Each number is 200 + 30 x the weight over its row's rms, rounded and kept within 0 to 999. Layers, rows and columns count from 0. The size before them is the row's rms in percent of the matrix's.

# layer 5 MLP up, 768x192, rms 0.119, rows 177-195, columns 0-191
099,175,237,233,221,180,199,191,197,190,204,222,210,197,247,242,146,243,187,142,191,213,204,266,206,211,199,156,214,225,185,199,211,211,206,189,187,218,249,214,212,243,244,154,202,177,187,149,111,213,193,216,209,191,126,274,161,203,181,175,221,181,220,165,179,186,193,157,279,185,215,208,226,198,220,180,191,164,206,157,175,210,235,178,204,199,188,195,264,166,247,182,220,239,229,185,204,181,198,185,220,187,170,221,232,192,198,197,223,219,161,203,219,204,191,176,161,238,201,202,212,198,158,230,219,196,193,118,223,231,175,209,228,177,193,214,177,220,170,179,205,160,168,226,193,236,191,234,198,187,200,179,180,158,187,185,180,168,196,223,218,216,276,214,126,220,251,226,218,141,231,223,217,203,161,178,192,125,233,195,195,212,178,184,177,192,209,230,253,193,122,150,154
093,215,194,146,215,186,199,198,222,217,217,192,161,211,232,213,210,188,166,248,233,202,194,239,255,251,215,204,175,233,293,207,142,210,207,249,196,217,180,199,206,168,180,209,259,208,188,180,175,215,249,194,251,198,207,232,147,248,238,233,233,186,197,227,166,155,177,186,261,195,201,158,214,159,179,224,241,130,211,169,179,149,207,187,228,177,109,151,193,211,185,165,126,220,225,215,215,206,205,225,221,211,205,214,188,185,175,179,129,189,237,179,232,218,159,202,200,241,218,171,231,149,183,163,175,200,230,219,221,206,221,206,214,202,190,213,172,164,241,178,211,165,192,237,182,173,192,179,260,188,171,183,249,189,244,231,189,170,209,212,173,232,187,165,206,167,183,216,153,179,199,207,143,202,175,204,207,197,267,219,167,164,215,181,221,168,212,241,174,225,236,196,223
099,190,242,181,201,224,199,250,198,172,214,261,192,161,169,201,206,159,201,216,159,209,215,202,208,261,182,190,155,172,223,178,236,238,213,240,181,215,196,210,193,202,159,186,223,206,141,198,208,173,229,134,171,179,262,195,193,224,227,152,162,211,187,196,194,231,144,199,182,256,192,227,206,218,164,218,150,189,221,157,234,159,213,187,196,198,207,176,173,218,223,158,178,199,196,268,262,198,192,148,204,254,201,146,180,174,212,197,185,220,226,193,207,131,198,203,161,175,189,158,176,209,183,243,214,165,166,216,171,216,267,189,213,217,208,201,221,211,234,130,162,187,243,196,163,195,202,186,242,195,227,201,207,184,181,185,173,255,156,186,163,186,199,232,178,237,191,263,214,257,229,180,257,184,214,213,188,171,236,180,214,284,192,251,197,215,169,206,185,219,194,211,136
099,177,218,164,184,207,196,159,181,199,145,191,223,202,195,197,206,169,193,222,209,219,293,164,207,147,152,194,191,208,205,176,183,215,195,199,170,231,169,189,224,181,197,161,161,193,230,167,148,223,248,200,248,193,189,222,147,195,224,214,186,208,169,208,197,147,202,209,223,180,205,160,209,171,194,201,191,171,231,251,163,205,229,209,222,229,230,280,197,151,197,176,210,217,223,254,196,195,185,157,153,120,199,197,238,226,196,178,171,204,230,179,202,178,214,178,287,203,184,215,191,203,164,201,200,196,225,174,166,178,174,231,230,205,180,220,251,158,216,183,201,231,192,195,181,218,150,180,219,162,248,223,245,138,216,233,186,213,179,264,252,252,188,185,192,275,240,211,200,172,228,241,183,177,239,167,196,197,238,263,169,176,163,247,245,182,187,210,214,226,173,171,222
108,202,131,233,201,208,177,213,176,189,222,193,194,226,172,139,175,197,191,194,201,168,207,160,203,168,164,176,204,218,207,201,199,216,212,213,172,202,194,215,236,121,192,190,180,231,228,227,159,220,237,221,157,170,184,196,157,186,200,213,228,199,133,162,264,233,224,153,226,229,234,153,239,197,141,160,163,184,221,147,216,196,234,220,201,234,155,142,200,259,266,165,227,199,225,225,204,236,197,230,224,219,185,217,239,235,178,148,205,199,183,189,198,199,180,167,214,207,154,238,186,197,202,249,180,170,207,233,255,105,195,237,235,213,176,261,148,226,233,206,144,208,208,235,209,178,187,242,196,193,231,230,156,226,175,232,222,221,228,211,184,221,201,169,220,186,161,201,189,166,225,218,192,241,226,196,217,149,202,199,153,165,206,219,260,205,182,211,201,156,184,221,215
111,212,217,231,207,208,175,241,229,165,255,229,255,167,180,162,266,232,231,217,190,218,175,244,237,169,221,182,208,200,155,175,181,238,183,176,223,189,195,196,224,259,234,238,220,174,185,234,200,155,212,187,92,194,235,203,199,163,202,231,202,184,222,190,215,191,180,189,155,192,161,216,171,192,161,190,229,172,152,213,182,207,237,210,182,174,172,220,226,207,197,213,144,222,194,261,209,204,224,164,170,171,174,211,200,149,204,272,140,199,182,249,183,227,209,175,185,220,201,199,215,198,164,206,132,189,222,199,184,220,259,204,176,240,230,211,208,242,200,200,222,222,214,156,192,213,193,212,186,213,227,119,151,142,204,216,249,180,150,179,246,212,218,245,177,236,198,219,210,207,189,216,126,187,176,200,243,225,201,196,185,242,252,185,233,215,240,232,218,180,226,224,183
107,237,198,185,233,172,166,148,170,222,205,222,226,157,227,160,197,129,200,201,185,225,219,197,194,198,226,238,199,202,188,187,190,228,117,249,182,181,230,204,199,218,200,231,202,190,181,184,242,238,164,176,185,225,235,257,188,208,189,160,181,189,203,228,213,227,184,210,230,146,200,211,180,242,205,213,193,223,242,204,164,214,209,166,199,179,131,236,176,238,210,259,250,243,227,196,177,261,195,218,187,147,235,203,162,265,156,196,258,193,203,234,222,210,222,129,155,201,190,202,183,207,185,240,194,209,249,180,219,219,241,170,189,236,247,156,207,178,255,215,204,175,210,165,177,199,271,188,200,217,216,242,208,205,236,189,188,143,141,177,151,168,186,181,151,226,226,178,240,185,221,195,208,183,132,222,174,217,220,192,236,219,196,161,240,231,173,165,193,175,172,207,220
090,201,167,213,193,219,210,218,226,207,177,180,189,190,201,174,199,258,200,197,214,195,132,211,211,202,209,165,176,174,213,210,234,180,199,212,218,185,216,199,180,213,215,158,202,169,240,194,184,254,242,205,225,178,246,201,171,247,189,176,216,163,190,244,212,172,199,237,180,209,206,191,162,201,264,229,183,99,251,204,228,239,226,223,208,161,241,193,148,249,189,198,204,243,221,163,241,176,217,180,173,245,238,236,235,177,180,138,205,155,154,252,182,202,220,191,172,207,176,208,168,229,201,218,247,235,286,205,128,191,186,228,210,186,214,173,220,206,207,180,146,139,188,229,191,144,212,199,222,139,160,149,183,182,166,206,220,185,197,182,205,211,174,177,192,245,192,159,165,157,224,195,166,242,180,192,252,200,244,158,206,193,145,191,231,186,210,216,153,248,190,207,209
101,190,156,212,141,231,203,165,203,178,144,190,223,157,235,207,185,223,153,250,196,187,247,190,182,192,207,222,171,171,197,180,177,211,207,179,221,208,244,161,187,217,213,206,206,110,198,188,193,202,230,180,242,203,189,225,208,226,223,224,207,191,161,200,220,185,234,169,198,192,188,186,189,223,223,227,170,204,281,183,175,242,243,169,223,196,234,236,188,234,182,192,215,177,146,247,232,194,80,266,213,205,184,154,167,199,173,140,207,224,214,249,195,233,226,181,152,205,188,172,216,205,188,210,206,149,254,177,213,158,155,219,204,228,215,233,192,174,200,131,248,247,216,231,205,172,215,205,174,210,170,217,207,241,269,212,201,165,173,237,143,212,242,191,208,164,203,178,216,162,206,235,172,178,175,168,210,210,191,227,220,188,198,155,223,228,225,218,249,204,202,232,229
085,186,181,194,138,232,196,219,236,266,174,189,178,226,193,184,169,197,224,188,264,189,193,160,219,209,201,167,222,202,220,234,169,233,166,182,238,166,209,211,270,173,146,201,148,191,237,219,247,150,160,182,149,221,203,222,253,199,204,202,172,252,192,225,190,174,183,189,210,181,191,155,241,192,204,195,246,258,222,219,156,208,177,209,189,164,185,276,221,183,254,172,241,224,151,147,198,189,176,260,197,207,250,198,214,183,136,236,204,137,201,196,205,195,250,178,219,250,206,192,193,206,223,182,257,204,226,175,153,196,186,231,166,214,234,219,245,179,230,209,188,220,222,223,161,255,179,227,232,233,252,165,233,160,193,174,151,213,181,165,220,175,195,183,186,235,193,175,170,186,209,178,203,196,185,204,172,222,226,210,215,198,182,257,206,205,223,148,143,217,175,209,220
110,204,217,191,227,170,207,239,193,234,225,195,219,206,182,202,254,205,180,194,219,157,198,233,178,196,240,215,197,210,155,150,192,255,211,180,192,169,172,224,250,197,233,207,195,193,131,167,131,203,185,214,227,226,165,191,200,202,236,230,198,185,188,172,238,186,187,219,109,215,174,238,202,264,211,246,203,231,165,256,193,157,186,185,216,180,136,203,204,200,178,170,175,161,247,184,192,184,152,251,207,186,156,172,235,238,188,200,99,216,204,191,225,140,193,185,224,167,190,268,195,182,174,198,176,196,173,192,224,177,229,189,159,204,172,232,190,204,229,182,178,159,209,174,228,224,191,193,250,195,187,211,143,162,225,178,183,204,176,164,191,193,255,160,162,197,185,138,232,230,240,179,182,189,217,120,234,211,188,175,211,258,215,232,221,178,215,174,176,219,177,213,218
107,176,250,226,236,253,218,210,205,221,217,219,148,171,170,161,194,201,209,204,203,182,236,175,203,174,190,223,156,220,218,211,210,199,228,199,144,144,179,245,194,194,227,252,193,236,118,191,232,147,214,147,140,188,181,252,170,143,203,262,178,200,235,182,244,202,196,212,194,184,183,177,201,179,190,228,182,165,203,171,212,233,240,226,168,166,215,221,231,175,219,197,190,171,207,252,206,146,227,203,206,197,214,207,198,236,195,220,169,168,223,232,217,231,168,265,234,167,227,170,194,216,160,196,211,181,232,229,217,232,225,235,239,250,155,195,223,211,179,263,162,207,171,149,139,133,228,161,191,186,164,227,217,231,232,163,202,173,209,191,221,206,200,152,224,201,191,201,245,190,213,209,181,232,235,186,236,190,142,175,192,247,177,205,227,186,194,135,246,199,172,241,207
104,202,213,230,170,172,181,190,182,189,166,204,166,176,157,216,228,212,193,162,221,215,199,227,261,231,147,178,218,213,188,240,196,187,183,179,143,231,163,198,153,140,209,209,175,172,193,164,218,238,218,236,174,196,172,188,200,308,197,142,189,177,159,232,229,189,191,204,164,232,214,207,254,206,197,208,173,209,213,168,223,211,221,217,209,214,222,208,156,202,165,167,204,223,180,142,210,209,153,188,209,235,178,174,172,184,211,200,171,204,240,186,203,306,241,165,232,209,181,195,141,197,193,222,216,201,169,167,222,167,253,203,187,227,158,212,197,244,236,193,153,226,179,176,201,230,227,188,215,275,204,197,272,220,222,255,148,164,141,229,239,246,188,191,147,177,194,202,176,209,181,206,210,203,252,201,213,208,213,253,209,201,227,240,213,176,248,230,182,206,221,186,207
100,189,166,208,182,210,163,136,153,230,193,246,187,264,203,221,194,207,192,174,162,208,204,193,236,214,166,186,182,263,221,238,228,198,155,228,174,206,195,222,178,214,150,212,216,208,209,184,227,196,210,142,164,211,182,128,241,189,216,187,249,223,179,196,192,222,127,116,201,186,204,237,205,168,155,178,187,158,225,215,229,195,192,143,236,212,149,166,260,230,240,178,207,132,182,190,175,267,255,190,261,209,169,196,193,226,205,188,149,238,233,195,187,166,200,215,232,167,198,234,217,155,220,199,183,209,210,205,200,205,184,201,178,209,200,213,191,164,192,151,232,235,212,224,148,228,243,206,229,236,206,265,222,176,171,191,226,147,250,217,191,218,183,206,207,211,177,219,229,192,193,211,209,228,197,158,220,147,183,227,254,202,164,217,243,223,215,168,263,205,194,190,193
102,197,216,221,162,183,189,193,177,249,231,241,178,262,203,166,235,190,186,213,186,191,232,209,234,180,177,212,169,205,173,243,264,142,242,186,180,216,173,226,204,229,204,247,213,128,264,177,239,270,168,160,229,218,240,198,186,184,223,269,184,281,217,190,165,214,158,191,213,232,216,208,172,204,188,219,279,142,233,180,223,218,188,167,226,164,191,204,221,220,186,214,181,244,175,255,173,236,180,187,201,188,184,224,226,151,181,195,198,183,230,175,228,187,210,136,153,167,214,208,242,149,225,197,142,221,200,180,216,210,219,226,179,181,185,202,212,158,169,186,233,209,182,246,203,170,208,193,197,142,179,264,166,186,250,183,161,150,219,196,181,224,175,209,216,181,213,177,184,205,171,216,207,170,226,263,208,196,209,221,236,181,160,168,185,178,190,206,240,166,189,175,211
098,187,197,229,200,211,228,226,199,221,220,217,214,159,173,215,207,200,171,176,179,189,172,216,212,240,203,202,232,280,256,133,225,210,192,193,169,211,253,181,217,170,212,188,213,194,201,160,224,153,170,110,195,198,232,174,249,194,159,254,228,162,161,204,244,198,205,179,198,205,205,188,157,174,124,200,227,193,188,204,168,218,200,206,206,193,189,151,228,223,216,173,269,158,137,232,233,179,224,155,169,205,232,178,229,192,154,189,232,200,230,223,220,237,163,176,184,216,268,236,201,172,187,181,204,199,144,174,188,192,213,245,206,199,206,240,181,161,192,199,193,228,228,177,219,97,186,193,175,190,234,211,196,230,231,163,219,223,187,196,205,263,215,204,244,146,242,179,174,208,209,199,148,246,212,231,212,237,177,211,251,211,243,244,183,169,226,227,174,199,180,211,215
098,235,199,178,183,236,190,152,227,242,213,177,216,166,211,216,150,200,179,224,162,217,200,250,203,251,151,233,201,164,193,267,168,188,173,170,249,180,134,195,165,148,225,167,200,181,172,218,179,228,220,248,206,213,250,227,210,191,233,197,223,233,189,240,243,241,186,223,174,209,144,204,230,175,137,216,201,178,169,204,174,194,175,227,175,215,168,174,151,175,186,192,176,218,217,231,234,246,227,190,175,243,218,199,195,197,240,207,212,216,191,203,186,266,190,174,227,141,209,181,185,217,178,231,151,181,192,145,231,178,199,201,212,147,242,199,200,255,185,155,246,212,206,146,248,167,210,219,253,215,247,175,159,193,216,223,201,196,190,204,204,157,260,213,192,212,219,185,198,207,167,202,212,224,195,204,218,131,173,209,197,243,255,137,158,194,178,188,157,158,246,222,188
108,252,201,281,187,203,217,211,155,180,158,226,153,161,199,191,234,170,202,219,179,200,192,163,180,184,179,186,269,165,244,189,224,194,177,210,196,163,214,241,198,237,163,225,208,204,228,186,192,198,226,201,211,221,212,182,204,239,179,244,200,215,203,207,211,270,206,206,188,193,251,159,207,228,171,180,194,216,181,189,163,234,165,236,221,224,173,242,182,215,186,234,156,221,162,163,236,214,195,213,215,212,174,202,186,233,217,220,210,119,205,268,181,177,211,183,212,207,239,177,140,168,193,227,190,230,160,161,220,213,183,189,180,289,190,141,199,201,265,201,207,220,205,134,178,190,197,196,200,199,222,235,224,160,217,244,226,180,142,116,175,176,217,209,177,220,187,161,187,242,215,242,238,196,186,192,176,171,164,196,215,228,192,220,140,187,216,157,211,195,185,276,249
104,262,241,179,225,189,181,183,229,186,199,193,199,221,179,186,215,193,270,228,183,162,203,153,177,236,155,211,219,205,209,179,159,296,201,152,189,241,208,227,211,200,194,187,200,200,183,199,255,201,182,201,200,181,214,169,195,225,206,192,251,226,224,191,203,170,234,248,200,214,202,184,191,177,169,236,193,184,168,221,189,216,186,177,284,160,209,214,214,166,246,176,232,209,205,199,218,140,143,224,128,218,185,184,167,175,262,198,204,178,194,223,207,181,185,196,194,154,184,239,188,222,231,223,164,198,276,194,184,219,245,228,221,213,156,167,230,192,148,214,194,171,153,202,178,233,196,166,266,160,176,183,215,171,165,204,234,219,172,181,137,229,229,216,216,199,195,216,225,219,211,187,181,192,186,144,267,244,230,159,271,210,255,207,158,197,236,177,207,171,221,213,166
# layer 5 MLP down (transposed), 768x192, rms 0.0899, rows 177-194, columns 0-191
094,207,211,178,238,222,256,149,194,218,221,181,251,150,178,190,182,216,199,223,253,238,188,173,213,201,187,204,220,187,193,201,183,110,228,214,196,204,203,137,168,197,186,213,184,233,207,181,230,184,158,172,204,183,206,202,189,196,173,161,200,272,190,251,245,132,217,182,209,200,210,217,200,159,197,148,224,190,169,193,168,197,248,206,207,155,178,173,226,253,182,156,130,211,161,177,229,228,132,216,175,199,211,172,222,272,220,208,185,199,223,183,183,216,241,271,205,245,208,192,168,200,181,210,205,217,229,208,225,131,144,197,225,198,204,255,211,292,243,223,190,201,252,175,202,222,230,251,233,204,219,175,217,199,227,182,193,196,182,191,226,219,226,192,208,267,169,241,157,208,174,194,153,198,214,200,149,200,167,187,179,197,217,185,214,255,195,190,181,219,194,233,222
088,138,178,210,160,182,230,245,184,126,188,228,202,226,172,229,211,210,233,183,178,162,198,180,203,226,166,195,214,135,213,224,218,248,212,272,225,178,220,183,200,240,175,236,184,176,250,243,233,216,171,154,207,201,195,136,233,234,215,210,240,161,196,176,185,249,195,213,194,174,208,178,214,207,176,183,174,171,243,198,175,197,182,189,180,158,193,208,127,228,123,203,227,151,197,225,176,188,155,203,182,204,135,242,169,149,212,184,188,160,240,180,195,242,190,220,176,191,187,143,150,209,207,233,232,248,225,229,196,133,173,165,166,218,211,176,165,237,218,182,220,208,205,258,178,239,192,152,164,207,205,189,156,199,179,238,212,219,188,172,211,189,170,225,213,190,226,222,273,181,206,207,219,234,237,201,222,202,203,198,210,177,242,198,208,207,220,194,209,115,193,168,175
103,219,121,223,179,211,215,193,152,172,171,166,206,150,226,238,246,168,189,245,217,204,267,242,158,206,198,220,208,212,228,227,179,236,189,259,208,167,230,211,218,182,192,185,167,117,242,176,181,244,157,220,151,201,194,162,197,199,208,176,207,201,184,181,182,179,243,192,186,206,188,207,172,176,229,283,230,176,217,170,189,202,192,182,203,258,216,218,150,236,175,241,180,166,169,206,196,236,161,228,247,239,214,153,258,207,202,251,222,178,178,159,215,218,168,216,205,192,225,191,200,177,194,236,254,166,181,194,261,183,178,196,240,234,222,225,228,168,190,201,195,163,182,189,201,193,211,167,194,174,212,228,241,181,190,266,206,197,186,207,217,204,197,180,198,214,190,196,200,210,223,211,233,220,256,214,160,191,176,240,186,190,203,202,206,289,146,160,180,181,189,291,173
106,173,155,236,173,170,145,183,218,209,181,205,175,244,207,154,192,211,273,157,178,216,160,249,218,242,218,124,191,155,227,176,175,254,170,214,211,155,217,267,187,208,203,232,205,221,181,263,185,174,178,187,143,181,221,155,193,176,186,151,214,158,217,132,205,254,174,219,196,161,159,193,196,186,201,182,212,224,186,230,202,177,151,124,189,281,189,196,221,223,270,206,158,151,177,210,212,205,208,227,159,253,237,184,148,223,210,190,212,215,207,215,172,226,174,235,201,202,205,166,224,205,188,214,223,220,167,261,170,170,163,198,177,227,190,189,180,243,180,204,181,237,208,195,217,196,225,150,235,219,187,208,185,203,181,221,209,234,210,176,167,152,238,165,197,193,202,203,229,188,239,199,231,236,205,237,205,192,174,211,198,196,214,164,233,198,152,189,251,177,213,235,221
114,159,204,270,200,209,183,246,162,187,179,206,206,243,159,128,183,200,264,215,218,194,157,154,185,241,215,206,130,232,183,202,167,193,237,168,178,213,201,233,220,194,181,201,224,238,264,196,229,212,201,233,190,198,175,198,134,192,170,243,161,160,158,204,222,190,172,166,193,195,225,197,191,142,165,220,200,161,201,189,234,190,176,219,147,179,194,224,183,219,206,166,159,234,168,231,198,163,217,212,166,208,174,199,142,221,224,231,235,218,207,181,137,213,184,208,164,194,231,245,213,206,224,286,222,247,225,183,237,193,191,208,173,234,215,231,217,223,182,224,213,209,168,213,185,196,160,220,225,215,200,210,226,185,189,158,153,175,214,235,154,267,183,173,231,170,153,251,215,208,257,218,181,180,241,161,212,147,252,204,170,235,167,185,227,181,187,221,193,206,231,244,224
117,295,194,197,155,193,220,237,174,193,251,178,177,189,214,237,252,190,199,206,208,195,217,200,254,237,181,218,176,240,223,175,187,216,195,188,192,248,186,217,188,200,236,178,234,181,188,189,273,162,224,204,158,202,185,209,186,184,213,214,175,261,175,197,242,197,227,257,159,225,194,151,171,234,243,226,214,186,199,225,163,179,184,194,132,190,197,185,250,170,226,201,209,266,144,204,184,195,213,164,264,193,159,188,155,224,206,187,185,202,207,186,202,239,196,256,193,251,162,171,184,235,234,178,237,225,226,162,217,165,209,169,188,172,222,229,201,230,223,189,166,170,154,250,210,286,221,201,161,251,218,178,190,212,145,197,200,181,170,180,190,178,225,185,183,187,127,188,141,195,192,182,191,179,196,179,238,183,248,251,180,163,209,174,212,201,251,190,210,217,217,161,221
109,210,190,229,204,199,278,189,207,182,207,184,206,166,238,162,184,206,162,201,229,222,231,221,186,209,222,203,231,201,188,176,188,189,243,163,228,185,230,215,244,212,159,173,235,215,213,180,252,190,272,221,201,198,223,183,212,198,197,231,223,226,161,228,233,165,246,220,235,171,223,146,159,212,182,157,247,179,198,223,203,233,270,177,205,210,186,205,196,220,179,278,168,146,209,193,195,155,209,225,205,209,212,213,238,175,231,204,167,183,228,201,165,231,201,151,219,217,183,234,226,152,180,240,202,181,144,175,168,136,187,212,202,256,211,235,174,183,199,169,133,167,162,177,231,243,161,180,225,196,210,228,223,186,200,198,232,226,246,189,196,211,197,184,228,211,215,193,206,226,173,137,155,211,203,294,203,212,127,190,218,157,156,268,251,218,179,201,204,213,156,210,189
081,216,162,151,205,263,177,169,215,210,202,162,199,227,192,174,190,203,190,146,154,205,215,205,175,221,205,198,227,222,171,219,236,207,205,232,202,177,138,201,263,153,145,205,231,195,189,187,166,174,165,185,189,198,190,205,207,194,167,160,231,265,234,190,149,216,261,246,212,169,197,201,253,231,184,152,163,230,174,193,219,203,195,186,211,244,172,151,207,179,152,195,190,211,241,193,202,176,188,230,237,207,238,167,214,202,230,189,244,292,207,200,176,246,128,240,168,160,237,206,188,221,241,169,157,216,208,202,190,266,194,253,196,232,203,150,215,197,225,195,179,191,250,212,202,202,156,236,160,188,197,216,175,249,192,196,215,197,123,220,199,198,167,180,211,165,202,197,168,216,219,185,153,150,228,156,228,177,200,152,152,171,184,207,160,166,201,213,199,172,175,236,224
098,233,165,205,223,184,195,127,180,212,213,232,210,200,240,244,184,232,154,194,165,159,206,180,164,176,191,192,149,204,156,157,192,207,152,228,266,168,168,151,188,220,159,248,210,213,211,239,159,171,285,165,183,223,231,241,171,234,204,220,157,242,184,221,191,237,241,186,203,253,169,207,184,215,173,180,219,192,189,208,249,222,172,176,200,215,187,222,216,190,227,206,180,199,211,154,172,206,170,203,149,144,213,202,230,192,227,200,265,206,171,199,258,182,186,198,194,223,228,181,156,156,158,176,143,242,206,233,207,249,234,175,257,211,155,198,180,181,199,228,170,210,162,184,216,255,168,195,220,253,235,235,197,211,200,193,204,171,171,187,173,229,205,216,185,231,251,219,205,188,230,190,219,230,206,173,239,196,152,167,191,176,190,173,134,180,153,199,241,215,149,206,185
081,192,198,224,230,219,210,168,189,213,180,167,202,180,267,213,182,180,131,197,171,196,242,216,164,228,219,210,177,237,229,258,254,192,230,150,252,186,200,227,249,184,236,251,152,172,185,213,169,236,191,214,230,156,180,195,212,175,187,227,245,193,185,261,242,181,173,185,253,244,195,206,201,218,183,206,213,170,193,179,208,220,283,184,196,166,220,150,240,235,202,222,237,175,193,200,215,244,178,167,205,216,196,195,194,123,223,200,209,228,199,211,209,183,173,194,219,169,164,189,233,171,236,220,243,202,206,196,173,160,255,176,225,172,183,166,189,173,162,262,182,254,175,194,167,247,226,298,228,196,162,159,211,195,153,222,248,247,193,179,205,198,209,144,159,172,193,196,218,179,187,219,176,190,248,224,206,230,223,188,193,159,198,229,193,202,223,222,186,238,179,174,159
103,162,234,199,212,218,169,187,193,222,211,226,159,170,224,176,195,161,171,207,180,163,216,210,195,163,242,201,159,236,221,223,172,191,239,229,227,244,187,241,198,189,212,155,241,202,205,220,175,172,174,180,154,171,242,247,235,209,213,178,179,177,265,223,212,161,118,189,260,204,163,243,149,187,209,208,160,154,200,145,129,180,250,240,172,220,235,215,217,181,230,198,223,215,171,237,215,222,197,203,151,197,256,186,193,184,171,216,207,228,174,245,238,183,190,205,210,213,235,219,175,188,187,198,155,201,181,219,174,199,272,185,189,215,263,181,208,104,208,190,185,160,216,188,238,189,238,194,200,252,221,166,245,208,212,262,236,194,177,183,217,180,205,213,253,221,194,229,217,196,208,180,187,205,199,209,159,168,167,145,168,192,171,157,187,236,209,217,255,189,206,154,224
099,214,219,186,200,186,234,214,232,193,189,208,174,203,228,198,180,208,204,193,193,217,246,246,219,227,253,171,215,239,180,223,230,193,188,128,148,251,189,193,193,168,162,181,233,201,204,159,175,243,226,203,197,212,182,228,205,185,289,180,172,210,161,216,229,203,208,195,176,184,199,235,223,190,221,232,180,203,231,231,140,136,226,246,166,245,239,117,204,226,145,136,244,222,196,155,235,216,209,178,214,183,160,220,199,207,163,182,155,210,211,205,179,202,176,205,252,226,204,192,204,222,246,212,198,202,206,191,231,225,208,173,196,167,209,205,177,206,164,184,154,200,203,193,219,157,218,181,240,150,194,214,234,219,181,196,211,195,211,205,245,235,193,162,198,207,122,191,222,166,256,189,232,248,213,223,128,169,194,193,180,164,129,170,164,218,249,171,167,155,191,227,130
097,164,208,219,181,202,218,167,164,155,192,162,240,169,171,185,141,199,194,201,211,221,233,184,180,198,177,199,195,157,219,221,167,205,202,228,200,202,181,180,255,163,208,218,189,188,201,198,224,213,228,182,199,182,226,218,226,219,176,229,246,200,133,200,205,257,207,170,172,193,244,187,177,216,165,193,218,242,226,269,209,196,126,193,219,158,233,226,220,207,170,166,222,243,206,250,204,178,224,255,189,184,172,217,219,177,208,173,237,215,273,222,206,181,200,190,180,174,165,175,197,219,184,204,221,207,238,236,196,187,181,208,210,172,135,193,207,190,250,217,164,297,174,160,208,233,190,190,247,241,200,249,238,176,238,188,215,219,199,210,205,187,237,154,161,136,194,188,172,210,189,262,161,196,145,225,199,204,210,113,167,145,199,206,172,227,150,215,197,200,133,196,152
092,170,278,188,239,265,186,256,179,187,150,176,191,150,246,228,182,241,172,197,204,188,168,148,213,228,175,225,201,204,187,207,198,216,222,186,207,176,215,152,170,151,198,163,233,210,163,213,220,179,197,164,188,179,223,224,195,188,237,238,231,178,212,226,132,231,235,206,236,215,191,258,194,226,153,248,180,211,152,162,177,222,231,195,206,205,210,136,192,197,189,209,217,161,186,196,183,133,224,171,264,217,128,177,230,219,207,127,246,197,192,248,192,197,244,219,173,133,200,206,212,183,187,206,183,177,200,258,222,190,245,195,209,219,166,257,225,160,221,216,186,167,212,183,243,163,178,181,182,212,228,210,233,263,187,234,171,209,177,243,141,172,209,223,174,175,195,197,217,204,217,155,222,180,219,234,135,215,192,204,206,194,194,236,187,180,194,195,178,224,175,204,233
095,183,203,196,197,195,199,242,156,134,182,191,167,172,218,204,220,240,259,172,139,233,213,203,171,185,221,202,197,118,191,228,219,210,217,214,194,139,195,205,215,224,224,210,187,173,196,206,222,239,217,210,208,208,182,169,202,194,214,223,199,203,208,166,249,178,250,189,183,189,220,218,301,130,177,159,183,196,207,256,236,216,149,191,197,168,239,148,163,174,157,197,208,213,214,167,207,211,208,196,235,193,231,202,134,243,226,155,209,185,186,197,202,229,216,212,195,167,181,207,200,199,155,192,264,161,171,222,248,228,224,168,238,203,196,162,199,139,216,197,176,173,159,157,231,136,226,193,177,176,251,215,215,222,205,173,216,235,240,191,198,188,208,171,164,215,217,238,188,194,263,189,201,247,215,178,164,171,181,190,240,207,160,180,166,185,249,266,208,269,209,224,205
091,157,179,183,236,183,198,245,241,189,226,173,268,105,220,129,169,216,242,246,216,194,141,201,226,193,229,234,186,153,206,159,190,145,207,170,223,214,172,161,156,187,228,173,182,256,272,217,169,213,213,183,193,179,186,167,177,252,204,181,185,128,201,174,222,196,239,180,221,191,196,167,251,188,217,212,209,198,184,220,235,175,165,171,200,240,229,217,249,217,259,274,197,244,232,146,183,135,199,221,196,193,212,205,208,205,172,249,231,229,204,195,228,262,194,203,232,233,226,202,217,190,232,232,215,226,161,182,205,171,224,200,220,187,180,172,217,192,173,185,213,203,242,187,210,185,182,241,220,198,186,167,214,210,181,218,178,180,208,171,247,226,145,226,211,182,206,178,231,272,183,189,210,177,195,178,192,223,205,199,214,171,174,197,151,236,184,185,200,174,261,161,204
098,223,159,233,142,227,177,215,164,185,178,178,212,256,171,195,203,164,159,201,213,202,252,230,191,226,221,191,162,155,171,137,191,199,234,217,233,155,182,204,257,220,254,220,149,219,223,174,198,195,199,207,198,181,220,200,239,224,221,184,169,167,182,172,227,169,256,209,228,214,188,221,170,171,214,201,178,263,261,175,190,204,231,198,211,264,208,233,249,217,219,190,195,179,157,177,229,149,210,175,171,246,210,186,217,195,272,179,238,184,179,204,181,200,199,203,113,196,181,141,165,198,186,206,193,212,190,265,218,148,249,244,194,224,165,229,176,144,207,170,194,176,242,242,190,189,213,188,183,217,210,191,164,257,172,170,205,217,254,234,260,223,193,233,188,193,208,173,164,182,150,178,173,194,218,189,221,173,206,168,215,203,186,243,237,215,223,224,255,217,171,239,192
119,232,264,214,226,152,153,170,184,180,174,229,149,185,199,136,239,192,208,176,204,211,132,197,221,157,181,159,171,207,153,198,202,105,213,221,135,237,223,182,259,170,238,176,156,224,227,133,166,204,167,240,184,211,188,178,195,196,240,265,222,184,220,230,210,220,192,214,206,205,188,198,167,204,232,210,232,222,261,168,202,200,192,186,187,189,234,199,176,202,182,212,240,174,216,204,241,245,199,196,117,218,187,200,243,223,185,199,192,162,174,224,136,201,173,181,192,217,232,211,230,199,216,174,168,193,214,197,169,250,168,181,158,204,167,233,206,175,242,192,209,179,256,258,186,196,245,212,195,245,230,221,224,211,238,175,226,225,173,166,214,230,168,202,216,229,196,171,209,209,216,175,191,198,177,175,153,215,129,228,227,223,204,164,229,213,170,237,167,221,182,222,232